config.yaml
vocab_size: 1024
rope_theta: 50800.0
qk_norm: false
init_std_qkv: 0.0355
learning_rate: 0.0118
max_grad_norm: 1.0
final_lr_fraction: 0.0
max_steps: 3437
dataset: "wikipedia_en"
Each number is 500 + 50 x the weight over its row's rms, rounded and kept within 0 to 999. Layers, rows and columns count from 0. Numbers have three digits each. The size before them is the row's rms in percent of the matrix's.

# gate: layer 6 MLP gate, 704x256, rms 0.161, rows 93-101, columns 0-255
# up: layer 6 MLP up, 704x256, rms 0.165, rows 93-100, columns 0-255
# down: layer 6 MLP down (transposed), 704x256, rms 0.0942, rows 93-100, columns 0-255
gate93 107:481507405537487481530526513421572528522540494490466586503451545398547568514453579555540490476484403542505492474502511472479539538438476498482579524428517575500527568492432472461464531465473523567493494484548480442393484484568558506448481554452498480501432420591500584442446532533441531457486413529476489431460568510502471484404502519466511522554395459457584429440515478492514600613502442508547422488498573557528463592480415475577346437558450513579500535523482491500520453474473512524507549473440504501498533528512485500545490381532456558575567455525580486497540429435430502405490460464547530468474547451514495516480545513547495476449447543463440579670518485416498585473427559447542532470455448541489440573449540449347553492530537539576483458520449430509522550556459465
up93 103:491468550368526570516403459435452534462554440536495452492484487521464536481472415620528505454506503472482504498479511552546446497553612532479507481542573495499471487508490445565554511534412510518398518394488406558494470610575409537436481445485493488456500569570562462488416514538524550453500594432512465485587551469477457596514485514507442525466472595502487557519573546480417441499531480437505545493536473517604507568538520526541476507460483480544452538430475502460561450553404511520505462562475461495503529498497552492525469429440523456444528550424549504579479522522524542506522512497424485613457521480514488502574623483477571496579652511414534584456392467588420559450507477474461436524487582494545468461453467558501468539429493419561505516481578505411500570399414516
down93 106:510366457449463465513493551550577441499563498542539575545511440478574537473441549536540541479448540455483571530510527465426529609544360434489508545470550545482465475414475456623549480517550553505475570540600538526546515565474453469501474443502459454398551473592501423478406476489526508493527497525466428574620433579485526520553472599589462482451464446533467439531549622532516509377485540461533465522493474512473556555505482514542436473479495499497386480471498506529568515543479536563540458518616503486482480536600497517546434481385467557493558415500471384526493476476535522493480490525585556573518484510522525465591461501509492501513560482508595544459462461491578504481509391470483514521530487571471460541522447500518582578437474587486490380440417498484529452526437512
gate94 100:510529479523536510475454482520506497547430507444478480486471457540509469483511442518501446636505554504414515526516488457510584487605512446409498533488457524409552462563489518416536474468485442504566576535535570481555390403429549413540535469530473531451437483414460480530509490464471501539488524478537563418523500557559495460547552527476469473550610413491392461510486539428519509466433436482560520502419508468421461402451528428471522595468586447542439447512518430454478540412464540426457603512521534576521559406481434462512625532408452511404461511582487510546532472513526537477462561392431508534492500443548488504419539513531395512460496644488488543515531584431538494519566449421532443485459462542608533451505501420502453477488562478567475472478512465514499470497514384
up94 100:497520478511595551474545500436495523430535437536388528528554407553394384453500454457600500505540509546481399545605516537530520488412490501599599552430509545484438471499501517534542494535419434518448509565567468512449495601476550512497448519569437439490470406504404491575486547569479538574452540477546477501470553470554529426531551431438523533558496455471536430528525467525555520418433512479435444539490405568496528502559512531513551470455522444398528442497587498463550410545525427514452532538559457555514572442533432522439530631572503428493466461562500510614498474482452464489479542565464592529439415459399469533596513561516531463518491489575515527461463524553569487555499470481531463466501521558457454507505540555590518525506551463495476458541515470563506427603547530
down94 100:664439432446582585429540504556496464584468492519514483479518511508558496495419416545554483517522501486551532499525463499506554496465471562519520473410575486483544475522540500453553541592513452534507478398445470446619447445519460467532546573468450584448472500458546480529553422465516483511516493448478522498513542395529542611458529507462616462542473499529487477469529527411522516563512544429505427544517610348492573532553472507399539471400488469432478555483503607412525504472479435502481579479545498459528402546400440512542500472560436492573513558567485427444565452533464548480392513451427538419533468552557418454491481505572476450408476608541452503539534535570498484490498494437522492488461515425562500456442554521545442470561572460494520454477484509489491456427483557
gate95 099:463494401540437447523460563473528473483590459532577572550488472517500492527420497561557499427510474516505526446587497537513441514551496533577448441578528494456464507495480509542469465454535569590427377498641450422536437497457472529510509486471479533489492460431490430400507559503606541370458512482455569514461550537458461427487563495466481508540495525488510407490562505623478517575553531532520491531487488487455454531513540438465506564486551463519528606443454518435566474641566505523618571509581527445515513498486507482501530591566453512507480515445554429503458449523398552549497395550426586542442501432483537457514435419501448523541560492370535523451516572466515492481475484482478541433472507490515463615402458426452488472472456466532499415432434513528510473503432426
up95 100:525585521511398429487384557573517560488483528542508425483525452489569498442598508510514543504497461416465428472346502423549517638548483567540419594494519490434505581430443433452526535513493520477474619554432462497408506421544420462459466600527465571434429558505579585528537504515538582496454433478500491494484490440542454511517492531496497519460526449552546524413440494432589518512484559529472539514519529601601409481508436542522461423531396545469527473478477537564474549513475566557466480544438489516431457597529510494392432591420514447488494512482507537433561499511498526473512462533394525546503548562480486511441551571450545497416513477525495566469502410444509447510456513512486496480453461509576507445499491482509475441481531402484507452462580469528425556570532516
down95 105:466546537485554501562579453517498587586592564488581516585482479463517478530490484461526554524513517480533460473491456525499471525507556455441551524489373347360507486460470491531478543453448520502516562431534472463470504472516512482435389509434556414519577468482514551582595576355587575520560542498377538553457527503551520529517543517559473481488415533553489587442579595478544474454478454498469557500477352485427493497490449479484550554470548559489526541654455471472436507485421524504529608491464485406509514556422566484461505516483534511479510495498451442444398547503576452474500513523540481521512586587571536407517494540510505530548514481511579464491538492538527488477515521491523542503484488449535465527450548486486502566581580463430439539514451520584466586510483413
gate96 100:514554436504549537632415571538424390525518594614459473458518508523539423535496434488534536455481590445394587568496506377518471515476532458589556531490505433468412472506514501468427502508457542564467529564468453422571442457461548495540546588586487420534486469435511464499452441455485604493495518511507538529499480468473474478492534510588502551505448550468498592538508541484582509532588509456484507549491516555452495514530552541503569467432544484594424511460507408509490437550427496538544428456510424545449596526441491500473524553529531527522403463521536474591490565472438568543417566464442369515491561568599490452583542521471488507558493422503452492472420572491498481548498503557457490438485426520535602436491452502478520563479510447479515509441442479527411580548467550
up96 103:513530560451533516535507436489446471357481589530495478510540547584398509569441456529537571481481537597543471516529465518490504483477476512513549558592454475588520492422550676492499524535452560558480438550433467485541357466546590550504499518490501544461513414438553529477523489464470569542492431497501492499577468510490455468511531586449494444445440506463468532483552509472432552450612442505485457532560516492471514508437451497530576516475574494578458573499484403545443443587517514542532515373400477515513539554524469500444480506506511415485490531504467508480511419496457471559476591570532510379482557534567448479477533544459518492451420553468497464451504607522514530466515531417423538473468455519572469423490429482422436598481393564473567495515528542429535468403429457
down96 104:570500487442515543597490506446567517422467533513456501527589434527522365517480468501471535505446474526477486402582469523539471417510553486470420566562358464545501521434553588506421569607561508513579563448453459594551475536534474562504523454598605472469475494429547517523507586486587520497481425463473558504599465504485442513467430395496497460468461509442413465516526449524507493490498450445517455550517568537554440456580416543527452478527464565520446563507527474452552419540477552466523407491490559446476495538499420552546479516527462481499596461391555505506524544539540453490440477559536567505479481516472552489412609504556462446504547569492488623501482636555472549567502436502451522462434441508487500450515457503532442465492580561483454502460587496584555493506504443
gate97 101:469544455606426527515442528477429569520511489471505492563557574519571489439463495537496490569482450408525427463493504547499593470400471381439434498565515510524400454512500511520472471564438525447512504472497441463400440485482528472481469565458506505430490477469563516442549504494435499520460448565551543428449435502570505392478558591525488491582427516558534482494589476478408412535444467522416455508426545472505505494563493485449499399499415471440514491566522523393515476565409563515433550471522558448416466347454530534506492473502439417481538576497529498446510465505554537545554488505609536512545518570570485501512414422513489454487517519536492434482383435458565410526543499419481570477537511566516442605519608491493556481509509433470500484493377476511526533560526511
up97 097:544519532540550621530483545576369513491455519522632466452488441437512506514578454420569492527543479546345530566497522411401527572520479422546502530581524459513479501532554525503447538515504499487473504418427566545536470467494474553569481488563486474439538504523506577526452554587550413503501405482487518457465510515535502564507523598515514475513477571568525488575569542420477639420489511437395492540426508454485447516501455466602531459506510544572552470586500487462473520421505493496517544490591535552495503505553655481544531486508547544493557442501547416572594453446461430483576557562471498491405481538486476510487545454573491444462530549530442575454555445490447495515473498462531496596526521526432454506451388486482460592505485492516552444558529574544531494533529544
down97 098:519506518476550515455503539498497496476480482462494435505449467517519521477520484507531519454527429511444475482519502481438458506556484492519490510475416464500477516620563562564432602543576468493532434424456556471529486488530516398526491562424571435492454591479517449511497545534464386516464507491508515457534496469511436451508515472500498524508453529576613494485484513465486505508478450381574486383511477453503519527452590567456429418475452470517542424493493412352573443420542434533511545391493548531490577421522499478482569460505436531545544500503509403438630464501440516475545527470541365484519533531461550529465497431487467469576520613490535411437494445558490554519463467573469411398440502464483488486506530531577519510553553359489594510413538625439441519525542600
gate98 103:493463511463566488504469486479477465487503490565581510589446512471482359549516435552500483413502474407564515517560526551382506541547450491570484570516499422428432506451502456469422528456586470572531545551365578473391383490538472504456478439477547515481517523513490459488494502555532527490536520483555479466547516509481552551442491504415542560543515514509535516552410486503498469507482455435533377479469470497523447601563514566514566444517503550516518546567612457533559495408448429456484548439493510468494545485494577565378501486543518562499494575513570468475475410487538498510561408475507476531493557467483455464520517464586557519543380394434458539497514449350423575446525532500490584468547519537421528522463486497420476527532491450463573454483502566502659530483514514
up98 101:619503534452396465583486482531477528527437417479500495468554512515446567539498456429478450445554472569431500577491454487376545541515504530443452505411551546464550413589456525461527508488540429556528388517490545527440579448566599462459492551535489518506436485538480493502518493551569568546570415444573437487449557483523496569547541616481521522464538529448503542517489473408478443428428451554464569481443439560377439461458547554541360527491521565510559594443471491432562498496493462478552487580521488542489474510497572546558472454465592440466546508579566516485529517539466563530513522526529588515548480479489399455490481496475505531541458482684432478553469491437485421469496508496533521441530536391474497509467529509530493518534593455585448457460552537506510556530493463
down98 102:461524528538533573494473452518515420486434443543583512471511492466449481461537414553590491592504553606471580495412460539512467509536535517485488485543514606529562459469587502558495449416396521474471543459623504505412482473496470536522505432468497540526505500421533445519423486482561521506475482583504542467614353509568531394455380547465515433512514542464533441534544528540430362502505511420525417561485437506502539529613436553471495448486431472588532411554498487503446521488477523483571457538500490582427475443489521485457545487626465526532560511496486541417448492495494418529506499444489489473430569412392477550547524429453468459504434416562415471525495460545477569576549522493455507497477519444529421462442516468524485561445442493567564491473479516446463548541563468
gate99 099:553473536439484485426493506511561414487529548447475518549597539477554429581513532469594551527509594565562527494453444465520545462454513508464532538404553531450470487539582602588477424465465557468506523519506426494495538538502394502587494463490475541469491576535486540556561474481548442562510490578444534498604507514587533495435487504445471445547567463463555443527488468487424511473500569518531484429526539338527489599479592623474533481487511500501583498560513468504462444550521479471468485458493552536524603489524403493558606564507438498510465532479463505478517546557543441524491525520447539443544522482373505460488562538494566524590468536497411510498529601416518502481573470476401500410398534581498514434429417551469520552513458600453538428413567436478497506514488442
up99 099:521581467515434537418500491535485531489595482434492430514472432507504491526590498585401506534489505493488457524511441511483521601510425426550532479554474564482427452563480460468493458450428501533521492547399393474455513439541449511553468407523453473558470431478454480486479453488519489512570402444525487532484595388516462487565446505433407496486514571579465482580478498398427540456424530493547471482492490514480471398622468563608498431419481528457497502496383483566616446551553457554461397579455508431530540438507576473552481544477463508426513489463528496518532435423485507441419514533413481526454580509539556471490431472488421565527557515555493507493568501574524490491446572486530451471469543554527568463553514415524526492555524480490394551590501421548532425475502430
down99 095:440488514369478468430542487564534565399529562499478571550445423624540510492542554581494477535509439448452484514543500543439442602374546489524530471516505512554482522392425457469490440520553464492522535493565466572482570479527564480485568458487519495586469441408455452542496393578457536529570504474542506386453437459498510418535502475439471486544496624555448495482492566531466405497488448501395456421549519490478506422464463452560579467616475477542458499512487499548435490465527536567468543519437570471378510506443453527550462527465589542497501514486412449459544479548540596474432501509552494589593515480581536550537518489578568553492509466529526496470490467613446518478543505477515463527611492486421437467481420541491519497556427478489445538525505498429580498499527559
gate100 102:482521474608443469484461460576550491487471458527470498566474522546456528628492520509543515506468466472419420520507500477412495488517513478432451452406482462501626552489476468429535507501509536475503462580457477474491494596457402473482496475509455496540499492474461379455529564585588541544474531462589445453502518433540518461419550481456451379521597460442490543555469523517423450515590520559497474393596518472551501506479406446464482458428420488506524557518476434581504469502516613443528491460574615503459523533443475486454452551482413440497478502476524512466512519488471482425549601537499599429481455562561479450498472582487501488535401517581510481521509442542524595563517426458565473503515420540565567656527455475463511453475537439498514580502500531524470395592480445
up100 099:453492535494529498425452494519532411529538475511468543502516668522548447521506574409494486465511493454464498542486559490526501461532446506498567551516536567560452522533507565562520403561442415408460575490475489513539431449508515466427420481597561459406593448576363479447453529540548496548532392497440524545449478514490568537489508444415484472498557597492557554505447504519412432483498497571559488523474531480475506425416474499530587526455525520511512533501547500476538505526489534454625623536543523555503517496627439491533655487458435534558490571542480496515420444478466484405520513430514573443501582476538466583506543518466550453556420508470507504453464571543463535571456455540466553529522491566507598516505449472580378476494426435536477541506493471573487495540501498
down100 101:536569567613492581487466575435595540423527489474529493460473406522508487479560465572599584482465532523476500463511542541491466519534490617428595470442546471500449527544470512464508513470519534509596498516508441555501553520549493464527490557506525504531375414444360501520507509433505570503456452521520558467496500497548450521590495509488454530564414469518504538481574474513504550568564517506482578385523518550517502457519478522532501602537535491526496395528479568396447443506583525505555511540439407525550521477521459511465538463506498485554575441469442508534433539459482510616362430460508601497505453446491426427442425505514573483502448592503534502526473561506558504460388426557492451539562431465434506477465520492439568466455514538623466446432491428475510544572597476
gate101 102:564456502444472493518454444500553598499438471554465535512422514462436486571539609526561464510478390586409477471478465513558545566499403517432524544478544444549461488561496390512435583507528526501557453432522479519506459504471523548551550495423529451499449473471503547513500503444458551537501511586465461494565504523537538406431491609505479486411495455493506444482553431527487497539510468502462488548394578593468502531519439489428540540512617388511583419433476519550501527562555554535466614462550552502478565462463488559576571433449535482520400435478576509480530465500427482357506448504543466508549489506462507511548517446589502550484504484564535545437478384566524480537489468523501588461520463539521388387538500564439446496511497542533457538441452450562511557609519563